Weights of a small GPT-style language model, trained from scratch on English Wikipedia: 8M parameters, rotary positions.
Each number is 128 + 24 x the weight over its row's rms, rounded and kept within 0 to 255. Layers, rows and columns count from 0. The size above them is the row's rms in percent of the matrix's.

# layer 5 attention output (transposed), 256x256, rms 0.0865, rows 1-18,33-50, columns 0-127
size [ 87  93  94 100 102  91  93  96  86 106  89  86  90  89  91  94  89  86  95 104 102 100  93  97 104 102 101 102 104 101 103 110  99  93 100 102]
[[152  62 139 151 118 155 133 148 115 181 132 145  87  45 143 130 154 150 125 135 117 138 144 141  90 163 118 143 129 139 124 105 142 152  91 135 117 140 127 140 149 120 150 135 171 162  92 141 106  88  92 137 141 183 135  94 117 127 135 148 140 148 124 111 135 126 150 111 149 128 104 160 116 105 128 117 115 124 187 146 103 135 140 178 104 107 104 107  83 155 140 157 102 133 125 136 122 158 139 132 160 150 125 134 117 108 105 149 128 157 146 147 127 138 117 103 151 133 151 104 106 121 125 128 149 178 146 100]
 [113 144 115 142 110 114 103 111 113 123 143 147 136  94 148  90 141 156 126 128 177 123 140 103 138 133 130 119  93 131 118 117 113 164 151 126 151 139  95 159 134  80 101 110 127 105 130 197 133  80 101 116 141 120 171  64 139 154 172 129 181 170 128 111 132 105 173 146 153 157 151  63  92 146 137 104 121 123 130 121 143 139 114 120 167 124 120 133 177 147 153 150 148 132 132 124 121 118 125 145 157 158 166 122 111 168 152  94 131 113 118 104 110 115 151  84 133 133 136 100 151 129 129 141 156 116 122 112]
 [123  90 106 117 144  96 139 141 149  96 133 142 123 108 126 149 123 130 118 155 103 106 102 119 121 118 165 162  92 135 116 143 132 116 138 121 149 137 164 137 125 109 131 125 105 148 112 138 139 139 122 127 135 157 112  73 147 112 149 132 144 126 158 150 107 104 160 135 139 152 120 102 110  78 123 102 130 102 113 111 108 143 131 139 183 151 105 123 101 138 112  91 150 111 126  95  91 115 146 143 147 126 150  92 132 124 132  91 139  87  80 135 105 140 131 128 103 126 113 114 120 126 148 119 114  36  97 130]
 [160 114 174  90 123 135 130 130 111 130 144 185 144 132 119 131 149 130 128 122 173  78 132 125 133 153 126 150 121 143 155 142 129 150 147 128 130 143 170 146 133 145 124 122 108 147 129 145 102 132  94  99 137  95  93 106 104 143 169 146 126 115 125 134 124 119 137 132 134 123  86 101 148 151 112 139 126 128 118 162 162 146 100  78 121  92  97 116 115 131 126 133 147 133 103  87 135 120 182 135 173 135 179  96 138  91 169 103 139  88 116 127 100 104 164 118 148 144 155 125 183 125  98 162 144  97 125 141]
 [125 168 133 141 149 100  95 110 125 150  95 150  81 120 165 124 139 153 113 143  89  95  87 156 148 114 110  98  84 121 169 119  89 145 106 101 144 137 164 113 126 137  49 119 123 106 157 152 154 147  88 133 134 101 132 128 111  98  77 104 119 152 101 108 149  96 149 122 131 163 133 105 126 121 104 141 138 166  99 136 148 118 105 105 151 152 127 127 131 188 152 125 145 120 149 156 107 143 135 134  85  95 191 133 108 155  89 139 157 101 122  97 133 124 133 128 165 170 142 133  98 132 175  89 129 118 135  88]
 [105 108 126 158 165 157 116 104 104 130 109 199 116 119 124 139  97 117 151 154 147 120 124 122 141 121 130 143 160 140 120 132 105  90 139 117 147 106 139 171 125 131 141  78 138 182 103 152 114 173 144 114 138  93 144 123 105 100 131 135 137 169  86 109  85 149 120 137 142 152 154 133 134 140 133  82 110 114 132  98  80 140 162 159  90 123 125 140 125 138 100 161 108 155 141 151 153 127 148 124 101 137 158 154 116  88 125 143  95 137 163 124 131 149 112 130 124 103 103 123  73 100 104 108 102 173 141 128]
 [145  75 126 129 141 122  96  85 145 118 105 105 136 150 173 140 133  94 156 146 133 104 124 135 111 132 151 171 128 187 129 120 127 122 112 177 155 124  95 118  96 130 106 135 115 121 112 132 128 152  80 113 114 107 145  99 143 136 170 140 157 173  88 153 135 151 134 150 159 140 157 132 124 156 152 116 162 116 163 146  79  88 150 145 111 133 128 162 150 107 134 130 141 144 111 110 133  83 133 126  98 141 144 126 130 138 125 119 123 101  96 122 101 120 103 109 104 113  94 164 138 134 126 167  67 104  97 103]
 [129  91 116 143 113  86 138 146 111 156 152  94  81 118 143 135 105 118 152 130 154 118 133 101 120 107 101 101 128 109 121 150 118 130 125 137 155 130 117 118 126 115 132 146  73 144 101 134 114 149  99 146 135 148 157 131 127  68  97 145 123 167 130 148 148 127  65 102 130 112 111 115 131 145 161 163 141 100 110  73 143 168  84 121 154 132 117 107 102 134 120 107 111 142 122 123  95 165 133 131 129 125 115  93 116 109 114 109 181 141 126 131 142 136 102  92 142 181 152 159 100 151 141 156 140 131 121 132]
 [130 119 113 128 126  99 116 105 145 167  90  94 140 107 119  74 110 135 119 104  80 108 118 144 110 103 140 151 111 108 185 140 141 119 165 164 155 136 123  89 163 146  77 118 169 145 108 129  86 128 120 121 129 151 117 154 139 106 154 121 145 118 170 124 113 127 124 121  86 166 147 187 113 129 173  92 191  96 112 107 173 116 155 158 124 137 162 151 153 100  87 106 123 158 163 132 129 160 154 115 107 143 130  95  72 125 137 129 121 102 120 139 120 118 115 176 118 133 123  85  90 143 136 108 162 121 105 105]
 [144 135 160 114 143 173 132  88 113 104 124 123 135 154 120 129 138 153 124  95 135 145 103 121 111 143 151 124 129 151 106 147 167 132 140 114 142 139 105 140 142 116 182 139 123 200 123  92 106 136 167 141 108 123  90 148 150 118  93  91 104 136 164 136 143 105 115 157  99 153 128 141 154 167 153  99 101 126 131 158  92 112 153 131  38 106 123 114 125 122 135 119 106 129 179 146 120 112 123 120 142 147 113  82 108 159  88 108  94 137 110 136 160 127 149 136 100  67 103 147  89 126 150 134 145 132 109 129]
 [130 165 137 152 168 124  94 115  99 143 127 130 122 120 151 153 145 101 158 111 167 129 141 175 164 153 105 138 103 106 151 124 144  87  99 147 112 159 117 170 176 150 115 117  85 109 119 102 115 117  94 117 156 122 106 141 136 112 170 128 146 150 116 110 109  97 126 101 143 142 118 147 174  80 128 108 154 130 137  89 164 140 162 116 151 112 129 128 151 136 133 113  84 133 146 127 122 149 120 114 140 129 154 128 188 126 159 118 117 136 123  96 106 132  93  83 115 151 125 129 168 163 132  96 160 150 113 184]
 [137 119  65 133 102  93 125 148 106  83 121 157 141 104 143 127  71 125  91 116 144 121 166 129 123 125  99 140 109 122 144 126 122 110 157 127 131  95 105 139 108  98 130 137 102 129 127 141 132 116 151 150 122 118 138 160 117 144 113  83 101 116 138 146 122 123 140 121 105 155  81 131  96 124 153 138 146 160 134 121 117 217  85 136  78 147 108 137  88 100 108 138 183 138 113 126 114 179 129 123 141 124  86 101 119 117 113 139 124 111 133 173 176 140 129 140 132 127 194 134 114 127 165 111 154 134 106 140]
 [157 150 115 108 125 144  99 127 118 103 121 100 105 129 101  97 144 138 129 165 127 105 105  91 127 121 216 171 125  93 120 121 151 139 115 125 119 149 117 176 128 144 133 143 128 132 130 128  99 110 132 142 135 139  81 168 126 116  63 104 106 122 149  98 150 120 119  88 131 141 124 137 109 108  75 114 163  82 113  98 113 108 179 124 106 119 139 131 112 152 162 133 119 103  47 142 149 151 142 187 152 109 132  82 134 116 121  86 159  89 124 112 163 130  97 106  83 126 156 158 163 108 115 111 127 114 123  95]
 [127 123 138 146 155 110 145 149 159 152 148 115  98 163 132  80 167 127 107 186 123  95 138 177 138 111 131 133 143 116 100 137 135 118 146  90 140 151 129 133 102 109 123 154 169 126 116 183 144 126 139 137 149 123 119 154  88 110 177 122 130 142 133 118 133  98 159 143 117 103 166 113 118 170 164 136 131 161 109 114 139 128  99 110 151 115 119 130 113 137 166  96 123 116 111 148 126 129 109 169 115 109 153 134  72 144 124 135 138 129  67 172 147 163 135  94 161 147 104 112 122 133 139  86 177 144 153 110]
 [175 138 163 152 150 182 140 142 134 143 118 140 129 160 122 117 166 132 142 118 102  94 139 102 121 149  91 133 146 115 143 156 154 133 169 110 133 101 158 110  90 102 165 145 160 145 118 120 126 141 135 139 126 121 100 153 130 146  94 124 131 132 106 125 115 142 135 145 119 144 127 147 142 131 172 114  91 133 128  88 151 119 152 141 141 135 105  98 124  85 114 135 137  84 142 146 117 138 188 132 112 199 146 118 109 128 117 186 100 100 137 151 173 141 166 153  94 104 129 143 128 161 151 110 107 163 126 120]
 [124 122 161 126 123 144 157 121 108 102  94 151 103 172 157 172 129 120 164 141 139 165 120 146  56 119 156 148 133 110  87 136 116  89 144 142 141 123 121 142 127 142 155 147 133  90  98 145 127 124 163 137 108 121 156 158 123 144  97 114 193 156  95 120 147 121 155 113 167 113 115 128  93 129  87 155 140 115 140 110 176 119 165  89 108 130 153 130 119  71 121 153 123 114 143 113 168 144 175 115  95 124  97 174 165 127  81 198 127 121 130 122 155 130 134 130 121  88 124 125 115 110  95 115 149 115 103 152]
 [166 148 119 133 121 115  85 119 156 169 107 123 118  94 154 141 129 125 113 132 145  89 130 125 150 136 116 164  93 170 148 112  99 100  94  89 100  82 116  91 133 129 137 117 110 125 183 153 131 133 158 135 124 113 134 112 109 135 113 176 150  95  91 187 124 121 101 142 154 160 131 103  89 114  56 105 132 105 155 127 162 144 139 166 102 120 118 153  97 134 145 122  55 104 135 114  82 130 134 147 158 126 120 105 134 142 160 163 144 116 157 137 130 157 125 128 114 144 118 142 123 135 110 123 137 104 161  94]
 [ 84  96  86 117 148 146 109 101  77 130 122 141 136 116 163  78 121 116 168 105 116 102 138  65 137 131 127 131 136 165 138 123 141  96 166 133 159 142 116 122 144 179 123 134 157  94 122 159 134 104 147 155 147 140 167 133 192 174 102 103 137 105  98 109 204 113 133 168  98 111 154 128 123 133 137 140 156 144 142 125 122  93 107 111  70 112 128 131 140 154 143 179 153 143 109 115  86 117 178 142 139 135 139 139 105 136  76 190 110 136 145 124  96 116 157  88 138  89  92 120 122 152 152 123 152 164 136 106]
 [115  93 109 135 116 119 126 148 128 140 112 144  76  77 137 130  94 133 114 166 125  95 134 121  81 140 120 149 140 139 118 130 165 163  95 155 168 118 152 137 134 131 104 118 144 147 108 133  92 123 107 122 154 158 123  97 121  96 140 132 147 129 151 116 126 139 110 109 107 111  79 121 162  84 148 156 146 132 167 160 149 126 158 171 121 104 100 111 108 110 132  88 144 144 102  95 137 167 159 123 149  95 118 138 117 108 146 125 151 120 107 134 143 106 153 114 154 144 194 108  83  83  98  93 124 146 133 122]
 [130 131 138 155 119 115 100 136 126 102 129 151 149  63 161 109 130 158 131 127 152 147  91 124 150 135 117 177 134 135  90 135 140 170 176 123 120 133  85 119 106 102 108 127 140 149 108 151 112 113 149 106 111  86 137 102 146 106 127 122 164 159 143 110  95 120 114 139 116 101 169 101  60 174 169 142 128 153 127 108 122 146 110 130 141 116 140 108 158 118 149 142 133 112 113 108 139 110 126 102 146 136 132 144 158 128  80 136 127 120 157  98 110 129 165 111 122 148  82  86 116 128  88 113 135 130  93 132]
 [114 110 127 106 153  86 149 123 148 120 114 123 134 116 169  91 113 112 136 117 104 123 123 139  85 131 159 143 153 119 119 115 141 138 140 139 119 137 147 134 113 108 140 109 106 123 107 133 167 163  95 150  90 132 141  83 136 103 122 106 125 137 130 149 113  96 129 143 121 155 126 127 139  98 138 108  94 131 127  96  80 150 161 168  93 126 121 136  87 111 144 107  98 138 157 117 129 112 187 125 144 159 130  91 111 118  86 109 135 108  98 131 128 119 124 131 101 149 132 163 114 160 204 131 156  78 123 144]
 [129  74 171 111 134 150 141 126 140 127 134 162 115 176 112 144 119 115 155 135 156 139 136 132 116 141 159 138 159 180 144 133 145 162 168 124 137 137 147 148 150 138 117 123 153 153 130 137 100  75 146 145 148 160 116 134 115 164 139 125  93 100 143  97 176 116 134 111 122 150 128 146 150 180 104 143 144 147 160 150 119 118 127  99 105  94 135 110 134 159 118 174 128 130 196  82 134 126 170 125 176 125 132 137 117 117 128 112 128  97 120 144 167 146 123 120 144 126 166 165 167 102 133 110 187 156 139 131]
 [ 82 155 159  93 154 127 141 174 127 120 126 131 139 130 183 133 160 169 106 119  99 154  99 165 115 143 154 121 124 151 123 137  93 152 125 139 166 110 149 129 119 141 144 106 141 144 163 115 143 171 127 106 114 116 169 105 111 109  77  97 105 116 122 136 167 105 172 144  90 134 143 125 126 139  91 181 135 137 111 128 132 103 138 100 108 105 138  80 126 171 164 107 104  75 158 168 118 136 126 123 109  73 141 115 115 155 124 152 138 119 141 118 114  84 166 107 124 155 121 133  99 101 111 114 122 132 106 116]
 [110 127  87  92 134 124 149 117 107 122 124 164 120 121 158 140  63 117 101 138 133 176 158 139 161  72 160 127 104 115 111 129  87  97 137 116 154 139 130 165  90 105 127 107 131 149 117 148  84 182 119  89 138 103 156  90  99 118 171 145 157 150 156 101 125 139 126 157 124 105 155 131 120 137 156  85 129 103 152  80 103  93 116 139 188 132 125 116 124 143 120 158 128 147 118 154 147 128 108 136 119 125 179 156 145  71 104 164 122 135 161 151 167 146 126 128 109 108 124 107 110 129 125 123 115 141  83 123]
 [163  76 107 117 124  95 116 137 137 121 137 125 106 113 183 157 144  76 139 106 156  53 140 130  97 140 125 102 116 152 146 123 131  98 124 170 179 134 138 139 125 110  97 169 160 112 133 158 140 168 101  76  74  97 160 108 104 155 142 113 140 137 104 174 125 143 152 116 116 127 155 141 128 133 139 140 173 131 131 133 137  87 143 139 105  90 128 135 124 143 134 100 124 121 103  88 118 127  93 125  73 155 136 126 178 146 133 118 150 109 119 155 176  93 120 121 116 143  78 162 136 125 158 117  85 102 123  88]
 [143  80  91 112 120 109 117 120 133 116 134  99  80 126 169 144 121 116 146 135 131 127 130 134 112 121  92 150 131 135 127 148 155 129 122 135 185 169  74 145 135 104 104 154 120 150 122 119 123 110 124 105 176 134 110 166 114  53 122 133 116 172 142  78 158 162 131 110 144 118 113 117 111 128 171 164 166 153  91 123 171 121  82 156 132 117 138 101 116 129 105 101 157 147 130  94 103 141 174 124 126 126 142  97 124 108 120 137 161 140 114 110 171 116 114  79 112 137 152 147 138 135 128 149 162 120 146 127]
 [137 121 134 137 154 104 146 160 105 136 145 121  89 122 103  96 151 140 135 119 102 109 139 126  93  91 102 189 109 111 167 100 132 130 128 154 123 160 138 109 144 142 100 128 154 149 109 130 113 113 152 117 115 168  63 139 128 115 139 117 138 121 139 102 148 126 137 116  99 152 149 189 105 161 146 114 145 117 130  80 135  96 172 155 100 164 160 143 128 102 114 139 154 169 147 125 126 156 133 155 100 151 114 107  72 169 122 121 106 123 140 149 150 144  72 126 152 146 147  96  84 178 133 115 163 170 136 134]
 [127 123 157  91 128 156 135 128 118  87 156 128 137 165 134 150 135 146 123 144 136 115 133 103 140 117 157 124 144 181 142 153 107 147 124 114 146 153 135 155 117 141 120 128 126 188 137 120 163 157 145 138 100 109 109 120 123 140 160  74 119 114 114 151 136 150  72 148  86 142 166  83 160 121  82 118 105 160 125 163  82 118 134 112  89 133 144 106 115 125 122 137 103 139 147 151 159  90 118 113 118 103 107  47 124 135  92  95 129 135  95 150 137 170 140 158 101 156 123 109 108 116 125 141 147 157 115 122]
 [144 135 129 127 153 144 126  97 131 118 112 150 106 113 152 112 148 109  98 146 114 111 164 163 163 146 128 159  60  86 123 139 128  61 102 128  66 162 119 136 147 175 162 111 120  72 153 128 145 143 125  79 141 144 132 151 151 107 144 150 141 106 117 147 119 118 109 125 150 137 136 169 116  61 132 126 153  99 113  94 125 117 141  78 146 147 152 136 118 153 142 128  37 143 151 128 135 113 120 104 103 128 128 131  89 150  95 126 135 138 116 136 103 129  98 102 140 152 131 149 139 134 106 113 150 111  88 141]
 [174  86 127 142 123 126  89 111 162 125 158 123 168  96 142 126 102 129 130 144 152 119 156 119 155 154  91 116 134  93 127  81 131 134 101 131 180  97 127 137 128 129 163 114 108 135 129  97 130 125 119 132 133 140 162 131 144 109  99 122 104 112  91 154 142 110 148 129 117 118  84 178 112 133 154 104 182 125 121 106  75 141 128 123  82 132 116 119 131 133 130 123 127  99 124 114 148 173 139 133 167 125 121  88 131 155 131 122 114 115 149 167 123 166 126 169 128  98 108 147 128  82 184 117 135 150 163 121]
 [161 154 107 149 116 136 141 142 130 138 141 128 136 134 149 102 131 142  85 147 181 134 120 112 178 134 174 106 121 116  95 112 130 117  96 112 134 139 148 169 112 107 103 105 128 126 132 151  87 133 130 157 162 107 120 150 102  95 101 101 120  94 126 106 103 147 152 115 109 123 118  99 136 118  92 147 124 111 161 134 146 124 175 171 121 142 156 129 134 136 147 138 133 110  95 105 115 144 149 193 114 152 153 149 154 134 111  65 133 106 111 152 147 124 129 109 139 110 124 156 140  84 165 101 118 105  95  92]
 [156  92 164 142 171 162 111 117 123 124 158 118 131 170 129 116 122 126  99 190 158 142 137 115 124 125 119 117 147 122 112 126 114  89 134  94 149 137 150 158 118 113 171 134  89 128 131 163 154  90 121 104 126 146 147 139  98 108 189  72 150 122  93 145 130 110 122 134 111 137 101 118  92 162 148  89 120 127 100  90 130 118 136  87  86 130  80 138 107 114 165 115 136 103 157 149 117 120  97 126 131 117  94 101  95 118 149  99 123 119 112 145 156 155 148 119 164  98 104 126 137 107 147 142 130 124 142 104]
 [160 110 139 160 139 137 169 134 146 164 146 111 125 120 112  77 185 142 132 148 107 117 145 145 147 136  97 102 108 173 117 129 139 107 201 113 168 120 135  96  92 111 178 143 158 175 132 134 113 163 122 167 131 107 163 148 112 131 105 110 101 165 145 102 122 117 152 113 130 122 116  99 137 103 145 151  97 157 115 120 179 124 144 157 111 116 117  67 134 133 105 133 131  91 165 134 122 132 160 119  94 118 159 134 152 109 121 143 128 139 116  99 125 132 173 170 107 119 143 111 108 158 130  58 156 119 130 110]
 [172 122 140 111 104 113 128  98 134  89 134 127  99 170 160 169 112 100 160 112 129 167  92 155  87 104 167 112 134 127 126 149 102 123 157 118  70 152 153 151 112 110 132 124  89  90  87 119 135 126  88 122  90  89 144 140 134 129 105 153 124  99 124 144 157  86 177 156 155 141 103 160  98 163 155 158 130 138 109 113  97 165 139  56 121 173 132 101 153 106 122 153 134 142 129  97 119 106 146 122 107 134 110 109 121 120 104 181 149 133 114 142 153 112 139 185 101 130 167 159 135 155 138 105 120  98 117 158]
 [147 111 119 118 125 173  82 113 128 152  90 126 120 101 129 126 109 133 144 141 112  92 165 168 146 124  97 111 130 146 125  96  92 165 135  89 103 119 136 125 135 111 160 135  87 163 131 162 174 142 136 121 160 111 126 115 112 149 151 155 106 119 121 130 115  91  95 141 152 117  99 123  41 125 105 136 143 150 154 124  88  99  93 120 112 127 157 153 168 127 154 120  97 109 109 139  91 141 114 146 107 157 114 127 143 120 103 150 115  96 145 166 149 154 138 149 155 150 112 123  98 125 115 105 154 104 116 162]
 [ 74 126 101 123 122 127 131 139 121 126 139 147 116 148 132 119 115 140 147 110 122  87 167 110 170 104  95  94 107 141 155 154 131 149 180  91 124 138  96 118 147 182 144  88 137 129 150 132 101 129 137 138 158 144 138 145 139 212 139  96 121 141 145 132 153 120 118 177 120 133 146 128 153 104 109 118  96 155 139 126 173 122 112  80 142 119  63 108  78 130 132 133 113 151 103 108 117 141 171 117 107 101 121 122 123 170  81 149 130 121 113  99 149 118  87 108 122 112  90 124 145 136 162 137 180 105 140 108]]
# layer 5 attention value, 128x256, rms 0.131, rows 2-19, columns 0-127
size [102 103 102 103 102 101  98  98 107 103  94 100 102  98  95  95  94  98]
[[101 142  73 154 119 110 134 175 150 121 133 141 114 113 114  96 122 163  87 111 116 150 125 117 133  78 189 117 139  94  80  94 157 132 166 127 132  98 124 148  88 100  99 112 113 126 124 133 137 124 102 138 162 137 165 116 103 154 103 175 104 115 136 133  95 115 181 155 127 123 156 122 121 137 107 104 129 147 144 125 128 156 152 120 148 117 128 140 121  74 135 113 115 161 143 140 150 154  82 104 144 107 127 164 140 141 129 124 132 123 123 136 120 127 167 114 108 130 135 176 121 161 103 108 158 126 120 136]
 [155 121  97 151 130 113 111 101 131 133 119  99 132  91 130  99 126 100 113  97 135 147 145 138 142  95  82 123 124 152 122 112 121  80 135 120 129 116 128 150 144 118 116 132  94 129 109 108 171 128 124 120 127 142 135 133 104 162 110 119  91 118 186  86 124 153 162 108 144 148 130 133  90  90 154 108 117 130 148 110 128 172  97 152 129 104  93  95 119  81 135 119 128 180 150 141 162 124 109 117  45 162 132 125 144  84  73 107 145 111 129 125 130 114  94 102 155 139 118  90 116 106 119 126 123 109 111 123]
 [142 102  88 105 125 153 120 121  83 180 128 140 117 128 138 110 114 109  93 149 155 137 123 143 142 152 187 155 115 116 167 135  99 111 132 131 154  98 142 128 143 120 148 151 132 138 103 138 121 110 162 167 155 124 116  83 139 159 121 115 109 141 129 166 125 138 111 132 171 127  96  93 141 151 106  98 135 105 105 203 109 165 113 100 150 129  95 118 128  97  86 126 111 122 161 111 123 125 156 131 121  97 117 102 114 144 117 129 115 173 113 107 133 136 134 163 116 101  86 120 105  99 128 132 155 140 141 169]
 [139 143 114 134 138 154 147 118 133 110 133 131  85 116 111 150 105 164 108 113 217 153 121 130 131  71 150 155 119 124 116 145 110 113 126 170 118 132 145 103 152 106 148 132 130 121  98 132 138 140 116 168 110 125 104 139 151 116  90 128 112 137  93 153 153 134 111 103 132 105 134 125 138 131 118  88  71 141 109 136 118 150 131 115  97 129 100 143 165 140 109 145 154 180  97 151 150 111 141  76 144  74 159 138 132 126 109 168 128 123 134 157 133  96 121 127 120 115 125 159  86 150 131 124 137 193 119  98]
 [138 125 154 145 132 123 153  90 132 113 117 157 112 133 110 175 153 113  99 161 101 122 123 132  96 136 109 113 120 101 169 127  95 135 105  84 133 153 100 141  79 126 129 114 157 165  97  93  61 171 152 151 134 122 137 113 136  74 119  96 154 102 144 113  98 130 115 133  84 133 120 135 160 115 127  93 152  98 137 114  87 155 144 129 125 130 114 147 109  97 153 134 151 147  99 102 121 150 114 133 145 157 120 147 151 134  81 125 129 149 152 157 128 159 125 138 122 123 174 135 134 103 104  90  98 122 120  73]
 [148 111 119 124 138 151 154 103 110 120 123 116 144 102 138  95 119 132 164 104 148 113 152 103 116 160 142  91 199  99 140 112 154 103  95 116 143  85  98 155 154 113 147 115 124 127 127 133  95 128 109 116 140 118 134  88 167 119  93 126 115 116 109  72 111 131 148 124 184 157 154 131 191  83 165  86 138 132 108 127 121 120 145 169  86  95 122 131 115 144 144 151 125 145  84 127  89 123 132 119 133 158  97 137 101 118 130 157  78 138 111 132 116 125 126  91 138  97 135 100 171 104 116 113 105 118 113 146]
 [145 111 105  66 108 121 106 108 129 122 149 131 102  97 108 138  79 125 103 171 153 128 126 134 127 129 155 121 118  97 153 143 103 151  92 150  89 139 132  68  99  86 122 173 114 119 130  67 162  79  96 123 142 144 115 133 130 131 120 114 145 139 176 150 154 140 105  80 171 159 125 116 148 162 153 162 116  99 124  97 172 119 138 130 134 144  87 118 114  91 115 102 112 153 109 132 149 162 119 126 146 139 122 124 153 109 131 110 131  87  81 159 140  72 134 142 136 127 155 102 138 146 120  88 149 135 145 113]
 [127 108 151  92 100  92 118 146 114 118 141 148 178 114 141 114  87 114 114 142 108 142 134 119  98 134 119 157 145 110 167  88 125 118 115 121 136 134  98 138 152 153 113 168 176 160 104 172  82 155 134 113 126 160 141 111 153 110 116 167 118 165 105 130 135 136 141 140 100 125  80 146 128 179 118  77 177 133 141  94 172 124 153 138 165 156 123  70 129 127 114 118 117  91 121 150 142 178 137 132 142 143 111 122  95 128 113  71 117 165 171 166 122 128 132 116 153 117 152  97 121 162 128 132 143 148 162 142]
 [145 112 153 113 114 119 186 117  80 115 118 154 105 148 110 107 139 141 153 137 147 152 151 154 125 119 167 131 138 134 119 170 122 109 112 101 133 127 122 127 138 122 170 158 102 136 135 159 104  97 124 113 144 154 156 163 145 113 126 131 133  72 120 143 135 167 173 105 147  79 114 131 101 158 133 138  86  95  97 132 108 145  93 122 122  87 136 146 106 166 124 124 137 117 148 160 120 113 105 167 137 142  82  94  92 158  64 111 142 148 139 134 124 145 149 168 105 122 107 128  96 126 110 177 168 126 119  97]
 [156 130 138 125 117 142 110 116 168 113 124 123 136 122 104 145 109 132 157 130 115 143 135 116 131 195 121 125 174 120  99 158 102 119  99 155  98 128 152 163 134 184 117 122 120 116 125 116  94 162  64 107 140 121  95 141 113 160 109 145 152 125 148 134 161 143 145 131 108 105 149 168 115 116  98 132 180 178 159 136 152 125 128 152 118 119 148 117 138  78 132 147 114 155 154  84 123 117 141 121 156 146 122 128 100 139 132 122 139 145 128 107 148 168 120  86 128 145 127  66 168 128 125 150 135 169 112 159]
 [138 119  97 122 107 147 103 107 123 110 127 150 161 119 174 145 132 113 133 159 167 104 123 136 170 155 136  79  61 115 148 148 194 137 133 136 106 137 143 121 141 131 154 124  96 141 108 149 124 146  94 149 148 148 139 126 127 135 123 119 122 150  98 134  67 102 118  97  87 140 123 136 114 126 148 165 122 114 123 102 132 130 127 134  90 136  91  91 150  97 159 142 113 124 160 121 107 135 119  99 126 120 118 110 152 135 141 120 124  83 109 120 124 125 101  92 135 101 167 120 142 139 102 114 119 113 129 142]
 [130 141 107 123 136 159 108 152  90  89 101  95 108 160 138 141 105 131 146 140 108 149 171 110 144 128 143 103  99 145 128 127 178  75 134 117 140 154 114 153 136 163 167 128 139 127 147 133 114 138 159 143  99 107  67 133 128 144 129 140 149 134 123 127 106 113 112 121 111 116 126 112 105 136 164  81 110 122 156 124 103 131 121 141  88 117 143 140 126 128 128  98 161 149 108 116 122 124 101 154 148 129 146 153 143 133 101 128 137  62 139  97 116 131 159  74  89  65 159  98 139  99 153 113 122 121 129  84]
 [176 132 123 135 178 146 109 119 109 141 158 158 134 141 107 112 159 117 137 136 150 149 106 146 120  97 152 123 131 110 116 129 118 104 159 101 124 124 121  81 119  99 102 127 126 124 144 123 133 143 132 133 154 148 129 155  91 154 161 120 130 163 108  92 163 124 147 122 110 132 111  56 138 117 110 151 137 131 136 123  80 117 129 152  98 122 160 137 130 155  99 125 102 134 123  75  89 144 108 119 143 108 121 130 121 153  93  87 178 164  86 130 148 132 130 136 154 131 166  76 110 115 130 142 109  91 119  91]
 [122 132 121 153 171 109 128 115 120 133 112 154 149  97 123 100 147 106 129 143 108 132 178 148 118 140 109 146 105 165 134 106 140 109  93 124 151 129  83  99 131 115 151 125 136 173 160 141 114  97 133 148  89  76 141 132 166 122 149 135 127 167 120 124 119 107 133 109 166 108 103 146 131 126 139 174 117 168 132 175 171 121 106 109  97 147 122 119 181 107 131 134 114  91 138 153 136 120 121 126 146 144 109 135 154 123 112 131 156 182  88 164 124 112 144 107 134 135 140 118 149 124 150 118 163 147 157 105]
 [117 128 119 144 123  93 163 150 134 119 103 138 134 134 122 125 109 107 123 105 144 128  91  99 140 100 149 143 135 129 106 137 123 153 126 122 127 114  66  80 100 153 184 135 156 135 150 125 138 133 136 150 192 116 137  93  94  87 133 146 141  95 125 125 113 138  91 103 167 108 176 167 136 131 124 162 113 103 159 134  98 148 130 150 121  86 105 110 140 152 130  98 126 139 120 131 123 137 115 162  97 123 100 123 142 144 102  83 130 127 108 137 106  76  74 112 134 139 151 109 151 122 176 122 131 125 137 173]
 [111 154 142 114 144 132 129 150 140 128 149 113 131 115  67 114 105 150 112 125 116 113 115 103 115 104 132 101 119 176 160 128 123 133 132  92 115 154 175  95 122 137 135  94 137 134 126 149 148 179 129 152 120 145 111 177 159 147 111 135 182 142 126 101 148 132 160 129 127  99 144  97 125 117 144 113 176 134 107  58 127 133 115 124  91 102 169  85 140 151 143 156 113 120 106  92 145 130 127 109 100 144  84 160 107  88 156 132  96 157 106 181 140 100 133 109 116 148  86 108 159 118 106 140  82  92 136 125]
 [ 98 125  81  87 131 131 144 148 106 121 110  93 132 142 144 106 127 149 119 120 133 135 124  92 107 113 102 123 140 167 137 144  91 141 130 166 126  89 118 125 124 131 104 144 116 138 123 148 103 159 142 100 155 133 145 153 142 104 141 145 102 138  96 132 158 104 103 155 102  97 110 114 109 132 139 169 123 157 145 133 132 143 114 133 126 141 122 124 118 100 117 136 141  70 115 101 144 138 149 109 144 136 142 131 149 132 121 169 136 149 100 131 100  76 160 101 153 126  90  90 136 111 119 157 135 141 130  91]
 [108 123 100  94 148 135 130 141 112 137 140 124 136 175 155 170 162 114 140 104 113 163 152 125 164 138 160 153 134  91 134 108 121 110 133 135 158 116 129 103 118 100 155 125 128 130 134 179 162 191 157 144 132 152 141 117 105  99 131 107 135  97  93 117 100 139 154 106 105 124 161  91 148 110 108 157  87 100  85  98 179 120 167  83 163 155 128 140 144 124 126 173 132 105 103 131 123 106 131 115 176 144 144 118 136  82 106 101 123 129 146 145 137 132 169  95 156 151 162 166 104 156 161 154 160 101 116 115]]